{
  "n_layer": 12,
  "d_model": 160,
  "n_head": 5,
  "n_kv_head": 5,
  "head_dim": 32,
  "d_mlp": 640,
  "vocab_size": 4096,
  "activation": "tanh_gelu",
  "norm": "layernorm",
  "norm_place": "pre",
  "norm_eps": 1e-06,
  "positions": "rope",
  "rope_base": 10000.0,
  "rope_fraction": 1.0,
  "qk_norm": false,
  "attn_scale": 0.177,
  "bias": "all",
  "tie_embeddings": true,
  "parallel_block": false,
  "extras": ["capped logits"],
  "init": "uniform",
  "init_std_qkv": 0.0534,
  "init_std_o": 0.0,
  "init_std_up": 0.0534,
  "init_std_down": 0.0,
  "optimizer": "adamw",
  "lr": 0.00127,
  "beta1": 0.9,
  "beta2": 0.98,
  "weight_decay": 0.043,
  "lr_head": 0.00511,
  "grad_clip": 2.0,
  "warmup_steps": 403,
  "schedule": "wsd",
  "decay_fraction": 0.879,
  "decay_shape": "linear",
  "final_lr_fraction": 0.0,
  "batch_tokens": 8192,
  "seq_len": 768,
  "doc_mask": true,
  "train_tokens": 115100000,
  "steps": 14051,
  "dataset": "wikipedia_en"
}
Each number is 500 + 40 x the weight over its row's rms, rounded and kept within 0 to 999. Layers, rows and columns count from 0. Numbers have three digits each. The size before them is the row's rms in percent of the matrix's.

# layer 3 MLP down (transposed), 640x160, rms 0.0928, rows 226-392, columns 80-119
097:567584514527576492468468555497468524557508499456557485507452480536443469476498510434508511485446435428511516464508416518
102:471502518481587446547542588449515478523559513520599557484427507470478508506514504479472489448479565477460540477505500510
111:512434495446448493525560514460510450527490593477579532499467546478535487533552528533515455453431492432559543479496537536
092:434522544389540525560573516484459548455526447550512442541531556434498482565468500485515535536573469495556525480529557461
100:476474534513570503489538553420412595558461496441457522463475523495468491531478470390569489497475509445547500537543468510
082:497506485529449508491513443557495438495487540531552521495490564474590584469515524503542574588432472460501558469476481510
094:478573509487491537563468510504422498490550527477522475571501510499471508526512499549426520508486441484497545450433461470
121:487400445470590493552508503530484442519541533506546379546509490476441446510556529495483481467510492529455507508453461528
104:468569488490483480509586556529521448513498529454494481458540536468446469542532553549457434538468492473500454523401525471
085:470458508550510532515443539515516446476550466483468512471463439493523543512601478568507568574526498543524539488504489469
134:505570501578511528519537502478502533526563431511500500473598465530493367475567454484479528441484497482530507548457462528
117:509531538597469484546548487512482496458436571464526518518508520469475457490581525543458422474500535478491539463506445493
096:451578405472485564509480514488447539463471496533522531581523520482490569505486502546460482534493444519447521525495496493
113:424525511481431512481436526484512432502531436527488496408528535496586342512468511522467487523508569524510417552482486530
103:497532584575479505465458518484568503472487540475477509542463524552491457503463407514501485468501493469484501588448460546
099:543460449471516438524554550496499514467436484464517438621560535452454419561518469514556561402510479468509500535456509547
087:463552590422441533503536482499519497428581457486453452522498516563540530556469542516442539459486467453451513446439603512
100:589553472492441545555535473511517539500554498543471545543557491482526489453479452494516460539436524503498465485465582519
103:514472527490493470568482535544467507557498509490459423494514503557509384494477472418538548460528451541496456535509472476
107:509484469504490487490498511544452533544441581533497501515474490540472486488522529491476485486493444552556540531535524462
095:405513522467443511535487461481493553449449510504508541509524440495483566517491516519543421523478521543479510452541507483
096:500472485493600498503529526454483484499512535520540462426561513511495455493599481456483521486534527553505502473498609396
102:543512507482505541495442490466499509495513511552474515434530506553531390491430456516499462539491531532471482517509451538
107:453527507560513489426512488525484504477456361513452462521505575478493462508514542524504473527407520502499473495435472553
091:457519450587542495461486517491508512469480520503570497480498442474456512468487562503542527499431518494530483439560509512
110:426469509510541591494476549419469555546553435500526494484469474530530340485482562462560496498507477443549490507512485508
118:473432455539454498443468461465491535550512486491460453478479502506535423540496567482446423547478509517546512551482491527
099:454533465523462445547517545424467436493467551485523526518471551480495520532591475516485533505485514549509522520510470503
105:427464513536433536443483478490551495502437420478506459454535572509515480491522466496518475529481526531467477557521479501
087:452450518460514549487482485479552460448500435493535508470443532525435465540413494547472511490467530485523468448550528477
110:508390475518550570491470470484460523556525497537544507411551562451396498489525467449493468554470438496491521487489566516
094:512530535519553491495526447515531487565520427504515559399538575527554488530514393507541543518504534492404487530450469474
138:511588481556502493483493522502504490482561505497563455536459530478564445496503491494469486466463511571544477492548500466
091:507523496544451453514518436554524399481569446453482540536504408473538458475451498520477477445426521523484534495469537503
110:479520498517547543497582476573547575484478579468509483479529534511476575529502498551469466527522507480493511443535508515
104:521468485539506521509453517533478494447509516570603457508482545462441393460518554511431436490509491556517481547515416469
093:543567567498543479470485524483501487453497485431488485543440557554511564539500537492560447488444515458405497440481450520
092:552564499511486484510532491537422526493535519501540458421514516554516541555504514502507525547556450427537507462485474433
086:576533562535528463541526536495513523500451572504485580515561488496508479532561487508458535495549527470514463559491424478
107:450482549575507447508450514518513522493546540567465509530468491493520546458486447510439525507477415498462526537492479551
091:440541523572490458427465525454450533453500493502502537570471539413514522545480542534479413508494479528542518470537508421
100:507540430445423485499466541474470528525528500454552443426517517474454406474445490436523494479519520510484558464500452521
100:566539532415536521552571490450544479484537514516453492489480521518554474510549489525509495471488515458509481475492476453
087:510560527464457479552469519499444501503492475490548512484500477489519673543538582480477520538460437503491536479470480521
091:392492527477507467529514503474535457545473539466472452490484474505529498450430514497468508476493502510460553501497446453
098:542485564513493397516463476499547559535504519548482464493551609530444455452523514530508446539485523523476436488442472485
096:482495501574490445506505481569449539440492515488466549526532470528548415485473572460516506476471468526470379501518480571
102:517440482543462412513530499487533473504517538540575436396487460491554400521539462446465511515448479518472541547476479475
117:511510460468532488516564480502501546497564434554537511473539497521486456548517469436496468447533520520469482455452535518
108:461485540450502486563542531494526498529569558474509490479467435527506429485484493481506506448527500457486509483546566487
105:510474500427433475518521543538511542502539500571485465489501519526459480545452467443487496497512504484524519535493465507
086:490479484535493435552441486479524493453481543540473553494525412513580596526484501542460532535435472493493523476596469461
102:562447500473554460518514505508454511534515497552488479520526501518572519523454451469545451470534538511518513499515527495
084:496575441540514579463557518497459465555513511407512484499553468477520465474490565566520486468524518488495500530454486505
096:531558499485528490527427600562514498578558483586517516444523489530523433495471478536529540432524455442454526508492491484
115:535553492510582531482502491517450569566460488407529486476477533516473464515414465483451471395498494537432527504492498515
091:516453521552538553506515518566484480455442451479496501519539502512462511496507526495479538470522548542492532462543499489
133:506556466534524542500486573457471448514493550481499460459473503597520356499441447500516535525524503481526495498509452475
101:491589545448476502504531489514530520524534535452444497442548449466498422447411485539478476455506521575514486491523495526
096:529596436482468488563450467537529518628520513484584500459548481466508472487510538509560528555443439376542527455492485552
101:448431552493503569552527516452543494439520492440524465527601551585493458489565506482451508462508509471522523500472527476
087:495545470516467458454581585457493531474468509470482469499529498608501554574498520510465487459541550524488537485514551582
123:410506518507457523459503533514499541488515526520498456541450471565498528489487523476524496478489516526537439495544548494
096:570405566510575480553491477588464503466504465484443439453497481517535476432511485541465466494502534496519473482532483425
102:534460463401503513542403480516555471503605499485406548542545495452532438521458502531482494521503514439523532496468447446
106:484584475530473455580513514541528496486506512497496554497504465599452468469459521544428489492449449459512575554457535552
089:453497501508588501579481490538411502466564430482504518494576466426441418500545481463536517458515554483439485531504478417
099:549559526438439500470534450495478512465531468468509478544504453538503525545516469513483511582534437500465498530482524468
114:441470517585579425500466489481486516461504606462513588528482491553513493496514531511549468479543458463477477477486484509
105:519583483567474519510497527482557550507515462424555489504479500524416507496492470460466543512530459460550516567459480431
122:562542522497539438512505557488533556502525480501403468461465437525530453443473592526521518514462496514547474527507444523
092:462448495501548495457502530467472473520508515484541529508472479416536483472500550533570502480580550490512518434473457454
100:530458550390481507574527428552476506486493495504479492519453487456444474454475472524477502545531516466465488502553469450
096:506580421508407442497517461501537536515508527451492499546518458526593561498452557563509431496473459557416516474498542488
104:412555432543478452467573561496543507529524512556495492482523519540512449463507422513484456504435481470470592557522535551
082:493483450529429473441492505501478512456494500518488460401435510517449563421556448507514553489458488497526572527520516544
097:479472422508481521513461502481553533586580510547565435441501517539466480462549470441470491481516546492524517468433452466
096:515519538595457454510488557482425510447491530477630460539537498472474488435439478561486494512494543523453550451543481501
093:444567581528525436528535487551539465450535502440494543519461486486494513450580496494492496455491543446488492593472536521
100:451531560561532575523567512492457465463467513434502451510501540467458552511489541507413442514505529501477501529538453505
092:511462490518459595482540453471558492511515508477495503448478454454519554480566451499456465549441437451498510469519479459
113:481501474521498515532494461500511559528578474483513464511431458443506504490534439572509430538483492504549459504565525480
093:468482538504472538516490518542477535527452518502529505512557443495552567518497584549438418526482501588485510496473479418
083:536444526515533483602510427491408530525488510475588443494471494501485591558505551542486486512489541510488458551499517381
097:510546586466468520501527513484482500527508475441543542557496506467550591474461500499509512475496448485493508540493472524
084:493523522444506446602557520487547522462522485513503512594482432515512659541522538544470552533473480540549494466439535493
107:436463523574496511559472528518475482528506547484540452509498542474522503483548460545445436432487435524436444567528481526
102:535477558499474496521518556455434581505434576472523471466496461489504483503506428501480508499470471535568549584493525453
105:483495454424542499452542491529471526503539489457545504505418520451480423495513475483601570486518485485505461480512533512
104:509408484479496492431413490475514492547550506503494511458481515547534463545482493491421444517460565495489540489467534522
092:453548447484465477510477500554476482424549524514528448479517541528487476502507446527570557520468482454559505508521454400
085:493490528452512460533527526465507498398472467512522506474487559501476614530528439497515498567435467499519487540529513543
094:504499509453427480562488496534478495471493491477511525413463505471558451561492510495465362441558495522462511534455506490
090:571519488542477523539474534456507425468495516470540500465499492483488454461597511399481559496507451436426543480524485513
096:491566530454547534528486519442556494535571459562496490567539548480474450452519515465478455492503505466519443496506490575
111:467428481454549422488522511533554546565515513491470567436466519467532431559491452373491461522500528568435551497470534494
092:464496451481494444497528503536516475445471424450519584485486607542443594516560553525409501498446486514467485470479529475
088:493446557539443459536420439533471505492563474465529507498515493548500513511488533517495471520471526453542494446481482465
092:637436482408525545587487448540527490501460461486507469474516573500514478483487552543457481511536489524456521514531474499
097:499475518534483475542566542441504559509441478529540493444492441571447593561502515484455484476571507493463561455561483561
096:556542448524536461554472472434498492493526522477557530510440533589535436524494507430421531546518456501543517560564520438
100:538518491541548513577553503511501472458466522505483480551472529504468601580468504516442494521498548451427523470481475483
092:483527526526525441491589488514480445548579473504500551534476543489488412519539469509510495475434530499533520526581555474
144:514506439563460510514498508535508522556484372564564499527509555562481490477537415496536515519500505412572541496515489524
110:475502521502499525464521562523499552433522491500513531539411535472516449516538548522534461541512490544525562504532493528
115:451473453485451558523490537431435529573461490483486599526414539519555535479463504384545466521518556554547442495473597523
093:485472489493486455490458478492525477509581466486565552404484518569456481507525439527425584466513562493499525465520521486
093:565496501477463503533468429567538468444524478533432565477515592461452473462562419511484520465493540478460487499504510562
096:521555474523511465469491540488500558509492467503506492423507519537404516446488511495496583531527475460543528480560527485
093:473588498471509565536535472537531504451466527466487491523489508488422434542546479491544544494463538408471508528489512549
108:574441530513537519570471502529469438488558509470566510397520495488412457445504537447537484519506536490499537481458431410
084:427495572542456460498462475526544487437516481546468553511456391478553451525483609511466470500532496481481515500424504536
107:550510517457438544567485576534476493562511472486466507481482490502501501450484477508542495513515546572466427474440507460
105:514470475503538480498491524462541478517451504528522478488475479423469405488465487495445483487537520505471531499490533489
105:486540435515439500496513456533540438552471472491532504526548561427526491468569525495495474506528467509522482561520455503
103:447561536539468481449514574404461528480505451469517483499526509499515447492519491622558480521493447565449538531463485481
088:525492566497553434454455491440453581504473519473491476437502502520538474426494461496547472498551534542503533474404426510
090:453464463496450535447536456530512530542475495519514526490487494390540539502554495499518557555549437429468510480525550477
096:507505486526502480532518520457464492510447504508493562596433522449508532528563493527522443563512467507483517471554480499
114:496537480508504471539478565536497496540562513513518464470507457500514462518516467533458603483527502495532451521517507564
085:485516488506489441471481533451450404499476457415534517506450483493520556432544498562478539599469491508495573519493482435
095:509502457569486570525484483481524495513489489508523607554600438508495503502503512464510527530564535473494408470526545437
097:432495538457455514532515526473453572529436531485475473565496416439524581495465497527533490443449509502523529574495470446
104:503504481583404538509508506440487455535575442486539445501439495460511541459432539501513576519493488531507531556499492527
098:512461472515403499437535466523519496545369444497519488504514474502479532514462550515483481526484446512488548487502453516
106:491557573488462485510520462515453454516503491527519561509517445511476533479457487517530510588519470539627519492443521511
089:500521491495507449569487501471495560460542587467513464498475512509535600479572544529500485493435484554508505461595487474
090:497556563526455479486487407490490543499458543428539485540507499450494454527548477451482499561494484601499458532502465540
089:455426553483424498503529522457444470524501543556481549527463504506474509551524482472493498429446541507553481496490432526
091:402494479489559471458571534440521560460500474493501517410565590551470417524497404552621463534442564492495515502476534505
120:485570477593511510468454546480559546487477508468435497400506485502499436524462517457553550443446591485474491547469497488
106:479418598538537527544591523504534479453531483518543485454472559510485491544491538447429432491512527502502464430474489497
092:472501616458500553537466446464480471518481536480492574559527488486488635523520485516511516530522524483463513465479471412
100:517501500480577536475430545483500497503491419500497427456497491484495336474486467473513555501512476507515421577534507539
094:502492516456489455598500561523511510545506486447487533428462506443430527441497505589458472497521547443483590511512507484
103:504516512521525512633528478485504513455532479408474492533525444517461542529466558457465520476483474478491576499424475519
100:459443539422487523564476521526535541426514563521513480544491536509506474505489505515415489508543490532517460450494485445
101:568471567492473457495531517448491571512478492545535459487564457517544623435527413544527505505496505496482490555518512468
086:512485509486555522548479540556446489453542506520565441525446466479468519463513429544458490545565432463490490577505485493
093:523539508535509481598514553504484420542564572556539522499491435552543543507485486605457435485509479529438526508506467459
093:469417515499512426503564478469496463480488578492517559487486585470580468439506494486474488514566407476444465566593438429
129:421489524499498433517534463542495533502432501512532474526501469577578595522480535620502442495510510413481437533485494553
127:487493518492492545535506547435506459487494469438461537539440473494548520540531548477520560499529478477479498488470441530
098:473493489440538529425489542454438442561428525511498467430490531444533417520446483492463504564508400482516531504404501471
092:506495468531437577393490459509531504475497426474409530561480501442502411500432506403464538523546487457528489507521512516
091:512440481543543458570505471478465529404516462467522539507531463524507560547533535569502551491495521565526529510462496428
095:493451484508493561440428532480533470528483445517508485454540507523518326491399487434545510466452594486544535499531435528
084:521485568431542462532481505440515508445468504539501506492543576569497501512534507544484493511504464475480556522475553401
091:535563492534491521516495508520570493502566476545493494567509466457520452457516490458459519418493494542531563558519454434
100:482495495473563518478589491535541446525516531552540419544498538523517442497502446478478461527567468531511446502493498473
088:494536529611515512473516467483589522478530454448503521519484501486486500525571515528508445536555523498496489512514486486
104:482477490503554532492471520486492543505500556582482478455542478533510469498453505539507495508479523569554513537567522468
100:521574450509507532460536407532517532512479498500431546484476525488509457493459491457592437479463538560480514519527565547
089:460505541483477473437534511523549459505483486554527551549505463492455579476513519537444417473526556500463453535474433561
119:464454480430490536454494423482524497564553482554497540446591509497538402506468520481492488491466547521549547562528481533
093:528478453534468499489449547371481529535556504512558527546517466515491542453483464495543500548480443506560515485501482512
094:571520475480544468510508537462480543509524495463486508493491539536416435507471561476480480477505489510480545517516447549
108:493473445500422480484491578442480522520541501570561511442508436418454540425542459486522473465514554539516508539550490467
087:496532470471501480546495500513476509479450539432529522509493512576519546538553528467488512552536491445434544485492599487
094:494519485504509510484507586540469539497516530497530485546529502533505525486449502492505457563441472537454477472516538467
097:492418505582523473522505447429457481505531553444560536440520525526509611466493523528530527527545454449547479459447553480
080:497387513478550460543472600495457480473478513497523508517522502461540487463563500516454463515511540535500506457572485471
095:589454513481506447545497505480467527514487498485478567541526517478480472475535478421459485463496410464548524450511512544
095:485510466498532476461529446457486507581440528496505453540502467457459452512415520462557542494508533451464474487510473434
110:566503514540540485504531531443458593492477497534609519521541485521462532453439510467458494441481512488477515487524466542
101:544467467554488486450426465460501465480480569525508494559417477465501454492447533475493458520521480578476515478559483551
087:490517531465493441588536503530473504456485504496489530502493475561519487491524470492515438470501432472462527499518500565
# layer 3 MLP up, 640x160, rms 0.109, rows 227-393, columns 80-119
104:485496507485501497426506461519516499488452508495536482455472492538509437490492564541571519530538494577497443521537549462
113:511465502440502479502533463539573474549499491476477525435475481497504425502503496521515509500497492472598490547507537460
094:475469511538471529429521504488473463639512548452489476468514533594505528557423488451519493550531576551470525444489432490
101:485463529513555541527565445522486491577504461530496507522517468517496515509536486475504513499484537500579560505498566591
088:430513455508490580443489486541547506530499425496527520492503460516453436467504459545455514557527425510573444480598463471
100:458491516484533487488541492495490476525440413501428520470483537541509530505468523495548498529452518546464517513443559546
110:477483513497494475520437542539533507525482452526551523399492472489526499525488498516458498570474495529509438511515522480
111:478490408525484521483531517556460426537474398490518442463552491539503459480493554502602485556531497501549476493482538477
090:512484481483464527477465489546523578508499497507485475490450470534601536483375447507493459439487524458428427527542448486
110:524472488563504579522501423559505496553578406498453494534542438553489478526553553553447493531477505506566536497462499528
110:489474497488612567524483453516568408510518517473509502471483501521509445573483570569533521451453531488476513511499520526
099:534491471518552515515444484521493462573484479482433470505504596470579522476400445410504560509502485484488447506467519563
085:487442465480492479453545488529502460541498503501557536543523522509519467499526536514456483529482501569518477586433432480
104:482480517554477479503473543548548580515583484554425524507470539543582504429496479493518465490501438514508536567478475494
106:489548453491505477520345533484525546472501483498467556498538440495579503462540454458571435484553496523550508526504557492
095:497453497525603485485498559474474440570517501523565546457478501466510503507557494381542462524470539511541514476563484499
104:525516461528417497513537504515574499549527480483472492439476484440563462486431474495468414523513519508511541549486511529
096:472507444543519500479472499543477503447543521481514472460476500568546425520480491430543508479500509537476373548499484471
105:513490478475548496547489525537580564490553436514512472477482517513538475517499525524504491502489587549501581557505514504
098:515532477487549496507528451534511448601506511469536468464551487472540517463532549570460469497481535539489502584556511535
097:484462455390589509510471466527485469545502459509528483444515515546470506533521566522466485457522523525564530487499547499
087:484507545412499546502508485554537506478509432492448555555432482496577495509463476522453483469471525543487517507516496467
106:522495396515453458505449476574536538459470470499447422479498492596510477507508518517553466452483497517492528576546484492
099:451516441489517461490459474539445508464477523504441406468479479526568504499505518551431490553527524521452388524508454556
099:477554466522531618500453532467553613532481508545544435515506457504482466513455563438457436414533489509440536474519455479
087:456467477535497545510526493479506510538505466569495511483519519545472496509449531478497500457532462519551435442504519525
100:512519505455522493502520418528610510524579430450560530517453485481532457468546582470441494513506526512499514560529443498
105:508469485473469494475520487550520486539456477467506431492455416505537502434441420456497412475613574548519548570590498501
093:515526493497559562461461486567502484499490518498409398544467529564560457568442549572571489480561436509476466564453526463
110:530450431462498425525478472568531438522560481512529475477499464576501489459466520503504523494488540505484504548526481468
101:464484487503555583490495441507482518546541478488519480525469439508563490449530552476443444476586457534485521417513514475
094:440439491490524492469506453506574519545497498501486517446461441509515468515533503420519486523485551551525536478510542461
093:500552505551497512488526478560530537553470479440469459492454518512541483469477497513454471504603539524449484496517580530
108:508524525575471566508548503431523492507523438523465511521478522546468496535528539439528438513485527524495532534466557544
103:432462520512436516480492535502448564508470462565488508439480526516463517559487531448521480490477520507552514484513501440
090:513474541515435502494483496456547535596436484554543569449563473483491477437466429486521471484502544548539493546546466455
099:498438491550519469504526484505475510501576513552470486465507561573507477566521446482516520476507508551456496511465568577
091:478505421531532500512513466567542495545504473468527529504454527554520478506450505523538486503498608537548439560529579555
114:520458501568475553526452519539563595524473473579405494499498470521497473455459514453440513438496471521483478559548546473
087:453435460481490481382482552462536512481540464530464514514515550513528477548531475484426498429511462488599503522497401494
099:489424461489568514508381457468405537526407485465514493486528522551466458482512525532528428545486535528554481519521549496
103:478454450399493468464408526553574533491586528578456467461494531500516451501527470469518523483527486503445470523472547482
088:506489405461574496510469583493484443507436490529554504557360530541466487434488478452516464439590483492555517443610422442
094:458506432470476475501499466492472466499506481538548509521496440483516524544511560544557596478528607521504478469498558530
092:537490542525532580552522453481493477535468563480529510429490441452501432504517490432451522519479535521604542525522456465
095:462498445449478487471500509554553520502536534541415443477571504524595529480500511525484468487479483481475493605553492541
102:563506429466511477512479464489516485520504445502490483475482554478525471490433503426534480498501446552545518572509565564
113:507542460512501442518483501507509555460527472570518458472472494564552494505518548437557533523493504518477484544538550552
102:473540472471441486498421488466486450488473435514471521372480467538499474470402490458506452506485486526554524530452526489
104:488525493556565518485500562591561531566551411487462433464435531529502484515508554474457457491477442499476461494535497517
092:490513542516482588426522579476454536489492484452450532486432483538576517457411500485515469492503463491520469472467543552
100:518452537453481512509482488514562494522510376479458494429438489473506460490422489487566499499457517480508513533502528524
092:500474442448609481524442450521436535483459538475493438499423516479567521575455471548497474503449483532530494581452478540
098:535483497497507484482555441535431522500505503469524535555567484535569490515471601469464431532506520539524475466424483535
104:508538460408435497516461498552490489435474480518535470410433493539488513600453484443532505504415602468516526561500490491
096:543487483526589581511467570541476464466529514464505534487515497482544523413420492517595504473537517475559481549510550488
101:476466504513596545506524518432461527564529541495469414511548536477542465502498541525510494532538559535480535444475516550
101:486496512479577484475502523541468444547540509482458458495377585539525469517434534447521489529547436507464552495509475538
096:428511426430465487503423465521479446459491466565526433489509511521500448554495570483541505484534500530475492518451516456
104:498531569486479478545431512515570471523482466506472520500498462606481486531559443445477479498472520450565488470513509435
099:470492525505560509495498495554505508466510468517505456483475518522515483507392521441481471453568452501505540483568510571
111:437553445446450595507560488487574538546534518498508463452481443541462498499497448474549463488532539493509491482558515471
103:524516427499482509477377538537480535531481529473404449434501397530518487454536481548571509493510544486554507488404526428
104:514537548538457462552462512496553521510504480582515512465464514499543457489464469441459536581492595528447526489545486501
106:430545503493510480487464529500470524467542515513441526447469546558464437518496444436530492535505513504522504552428508514
090:434550499419607545532443470593479559465545487490464479528551512508541474515509553499446489492552497489423491482512482552
104:523551556518442498532455545489534467484537503546489460448466472524516518527454449491548556517488578499551503517453591507
105:432551501440563594521470509499529529561520436448498536526549499510504464577497533458490530538450559486493548508466551564
111:434514468489510524493515452517485568570572481442481478536558558493494493506521515466443467540516511556497497511475479585
108:468501515444503517487400529533525516489564409490478463501446500508506435490474457451480469482518498512544448605531532482
098:509514533529489595515500502474499492484518496518508531534515459498489505465523524481495474494581461485536512415492463510
098:489508488472540580558524528497555586439573475513450503536422440482516473470528439403478494494592510469476526526603510535
100:508463449532494533439432493504525501508476481502492532505500551593552489492445467449492553512567540552536504541427485492
094:551502470469546420542454571445481465546523553544534506414508529539450426509572427455482493497431565527523494584472476540
090:540484437553462483449551433560453570471442494510469494484498551498539493475458579528558485494556502476516513525440568532
102:523505506572495518556524479472536462524512479510484429445539581581531459537489546486519479465451490518490505551498477485
101:512552544419608525487503513459504472465561428492577461500422591539493470532505492427514506578508526488464441412474480585
101:473554562443461528402539531439510462487500463477513494560512486480520518532471472514506479509515542562486492472530530503
104:468500560483432521492524445583548559578468530485447514438544462547494493480470529526527524542463557536511521499495567410
097:486485517544554549512482507516513504520473397487489531528528448479457446449545470471527510464516519490485535518493546429
109:522475520485457544539435421483501459546499468527471541533475469516504474537555505468471565528467555500544519531427517461
097:547469443504527524437455565461522482530514554478444514463513585556548479483450432559569492485494522518586505573451484464
085:476556492516486475455436542487566518503497535565539493484540479511527503528518538535451496522475529540494470507523520546
100:532549512551443609500539526553527525545538458462438540480381545574541501559523547457542401518538530537516509529454490526
094:468517508460469447532420437533546500487499479493475508506485485534510533464495570560441437560557557501512542483551476505
109:465468420495553477534507508537449480541568516540479436444549527518514511537462498554544542478493545469455520512529541561
100:474435392563504540477451446527466489499467504535529529499555530526468473492477541435501517555461525534575527475447515593
105:456447429470568477489461456499460478443546496540527518425483494525471468505559467498493487557519484568549463481530544580
092:431485537542505532496536541513524570483567525505481495488562497544457480495488483438493489498482560512501482487530522523
099:514490475517467515454456495463517472507516578544521436454534499573570500481500487418503524466512538522498433520500544499
091:513437452485550480415451453508507520515449534404503428522461425557567533464427580533510505465536446534483411525521488442
100:406448481433548474464435489557471556471575492519558498476493490516518484462538544532448498538568488589503480433635461535
096:436457498426502504398565627486552482480493539484461417490451539542510419509476480555503490444556438543520500484511456462
100:427518477455483529402469513537469502482472448471370425547497541488537517490457520576527406491541501549505449609549452491
114:479548452527476498466483476493555498440496500597449450437488534540545491488530433480557493457460573543450463525473510462
100:486506611519500589513583466479523491557521435479456517521523532456585523449417494530509444476520474545534602498510585444
096:479453475502606558466528615491531546486522534529398528482509551538510506536519471435526533448478548536516508508488471493
099:483522496529535504516439496449518544514503438562519433421466532560458434484532494470626517538498548516472482494542590455
102:470497495480586485504524502512491480475496512470533466529511501503546493428439488476480476543576484532523460521522484563
101:493429513483539472523567481479537515520520511525487483490522435503501485446510477448457535446600590504570554526588461475
103:528548468468529549534508466543486463523475501491523500516524437548519507474526518411423526565550504485468476424496509543
092:435474513421504497470420482528488457479478513512561516490395524597524450545423455489541437567520458531452505480471468464
130:368458453445520566513461481500461490548497422508496548494481549495483455553478517496472489539451515514552547480526511549
106:499509493527448516467446565512562476465520494568490507415465527563473483475488485429524429487545467428552555520510525498
094:455489476520478454461550441597477477584463457548475475478522473544516482467500494465524437483543456494509524530476548556
097:498519488551453495487480457459483523508422535505532527510498517504491462492525536534476477458571498532559481488475572476
094:507484545552537529501468478495493603533462485501443479486491432459595438445532517511564531490578472460535507495516563521
098:445569509547553500536500540502461490492586507499532470521446507568514462550477504481438514552514459499538442504482471549
099:487533438445545530436397568496542536523506461544539455487442513495545482499473514500567505459555556527495541575518547497
103:470494455512573529526558549456499504551543469593547509397445553483501442496510484452519522515544449570585547605527529515
089:519492531516500509529466482408437483566408495508477512474452459467497525535421537508437560490531515474543452503474545547
103:482524417572515446509476531539446528517522477546494452514534577493522528476520496553577511512523441481590461461525593505
110:525409475479576454455500520461500481459517461489533530445401554525515466533519497394505478477490498484513480567454505578
107:462482506530470516409488537540508460529482508447482424464488478542569443508441451557482425577515531598477434577526426489
107:507516487432561519508481506457505436508489485468477478498513545614500455575460525467548545474503487500514512505432511473
093:516409547520508610469510469424585541597484458518508560502512527466497490508522509499510521446488517556495562494485537494
093:551527520555499456531505491527534454468559483467538450351463507534494485499489490460492468525486548491530449541477506554
099:468480458429552424534512510541459603521476469550509507470517560502502500495460507493415487569530541522479560519498516501
108:476534529472527547501527531509549499479567448484504474461535528505531456529506447492519505582555516505489446582492541580
093:392456419500489601487508491588503500456551483516474489484450535543542504579429473484551454497473496478490426544489491508
102:531515421551540475504574493486479476516523494470528496455492555501498502466486519447560485533547601568525482535478565474
099:526444453518522515539482519570512515549540380532497479483454562459522508548478580504443502578509504542442515494460553573
106:538564527540445601551514487460588528582501463541437539461463443485520478457516498483515496450496469462512456519474520494
100:503529494544431517464499440533563542596439446510475540533522527455463471437451550493582383494465465457504531515473427490
109:533531499421522443484529459550572512521507487508550472483469521489511463479460527474584480490487490488561555527502546508
093:461538552518445477495506534486481504534419552513490445534518467513531531424469467529517480535549480482493433468476527477
098:467497518493468496532510504523513587577449441585437490492483475490514512564438503509493469479443592557464557444476492501
101:471491506450475522402479506448496611544482458543448523504502413511579473477408534504564435502524523514482440509528455428
101:513479529527520458392452533520498559572460497532445420514510549499532478443443532531512462471572481527500498452463521486
113:482520577444530510502421482547557495531502516520504533482509502495519502529504517495566464463445549504490520477478474481
104:522435472370502504510479514508570484479457427476454507455506465551509492488405512536517484521432563498551614600464464484
099:485452519579555492522541494538487513519554493467472431477504518535498515541515543434450497492504537541496467468606534568
086:512500453452476476481486521500556471507462486527537502435436423555500503403518472489522471531559488472586455472552481475
102:473562443575454534495485505493510509507416451506483471513432450540502498483459513465560450532583519463548493488551486502
113:423532525559492534468554532451470542499495524529541389510473522566530514515471448437528479522515509515528485507617489516
096:523507521434469474460422435516558508533511486506491508463495504534495462522478460497500486447503577533593550522525515423
104:455487534474526537514451542493458547501482506493447514518411548529552497508459478489504519503494457442525482457457493585
093:545494463500533501456474522481525602476532483545489522522467439506519474482492532488476487480521489493529505498527543494
096:492452471504524540527508455511456559480466433508547487481575551520452489590510568512494474558530485546537493456453512547
094:463568500487508532568536512514482510437518522503506454462463475557525456585512482472493506510503581496535467537562479559
111:470486501423506450501511489542562489539490481492488539528505479506450434537497545456488501476484562554540462531431478479
122:466530461506565552517516434428534458552498483499485545513510440533473485531526529469536529542465586521545493476477527474
100:438491472519569540492425565542513549496517466542423436518484520549501495503424465460486558458557425547519478550503479552
100:484485441444447501527487443573473561510411498540495443496468516559526480579396477488485482484508541457528492484516439572
097:491496484497474522495500471481470497498452510471496487503509349526640481455519508469548523529638483530568453478501515490
085:466487514521511551490444504496464535563517404494488525525463494533510465465531592477439442556491520547522527478525476488
084:477450529532510493527497529530481464478523547441509534537559478499553469458518508476508444565479570507528554530514562520
098:505485505541448479475508517438541531484493472515441481439491386482525503563489441514518471559494573464460434505540576586
100:507541577510495570508570488488525491523560455460515480523462498491499480465518472471462528532520493522520450483481502526
094:503525534541497570447516473417483489573515514525469529501506584517528498507460567521525463536484509519485498490464539463
081:418500544464511542466530477494489563590441513549471550424494463460494505464427482502454477518538509494497507479497532500
101:509507525523465520446490497528530539480449458462447452442503480484493455532454536508510499454601514523461508581501530524
099:477528468417505448443540518537470519482558534453473430505422539496540490465438509551544522484562486556533504503503446514
089:467453533549531516523481445579532526551536461473513502516539445552514451442477491498556509509464576581486458540564475520
103:481525435496505489426530460480508534466534505543487486483512513526472505433489528513498466485568506528503486558500457452
096:419488523513445486396501529517537557464513509538386483480550467501579504494515550567541510507480515526501525527448436495
107:504466499478500552528455513569488518521456474478497473444490484488457493585477631548541426476480555480477531522530501456
087:450523527512460546464464499470486530519468503567518498518499489512511441506457422523509443560537443556484515471520410530
099:471530491558473542438492540440434450549530525555497466533554486503573450484492471424474539528529442507558457530500406514
101:441434431449503478513460514465453456480540489492541519559494503534549510482559495504526501515498511539466427444479476520
085:453517511481546522479426503514476530453518505475501459483546521520483469516409529514472438571511459520470513443430534597
102:479469508437562549453508516547489437471448482473470505477399571551481525555416485479464487500455585533470548508474452557
103:416454507434543518493497441470470501566485467498468537523560531504567525479531525493471515580458495488490462490448533525
099:499534432472521502489480509474484487574497525531470538542501453527473492467475511533555490467488546475502513435540572503
098:476453507534500484486448524422561445573512512511505463473490451471540471436514466523561499413473554525537499535542493440
086:475488484498490505494456531497437497582432485552503535449483483446447556463530481514470477513506507463485490450491529530
095:499592462492520527479464514579517537464492541516452472473492463489496506529497576461497504449526531532488510478521439540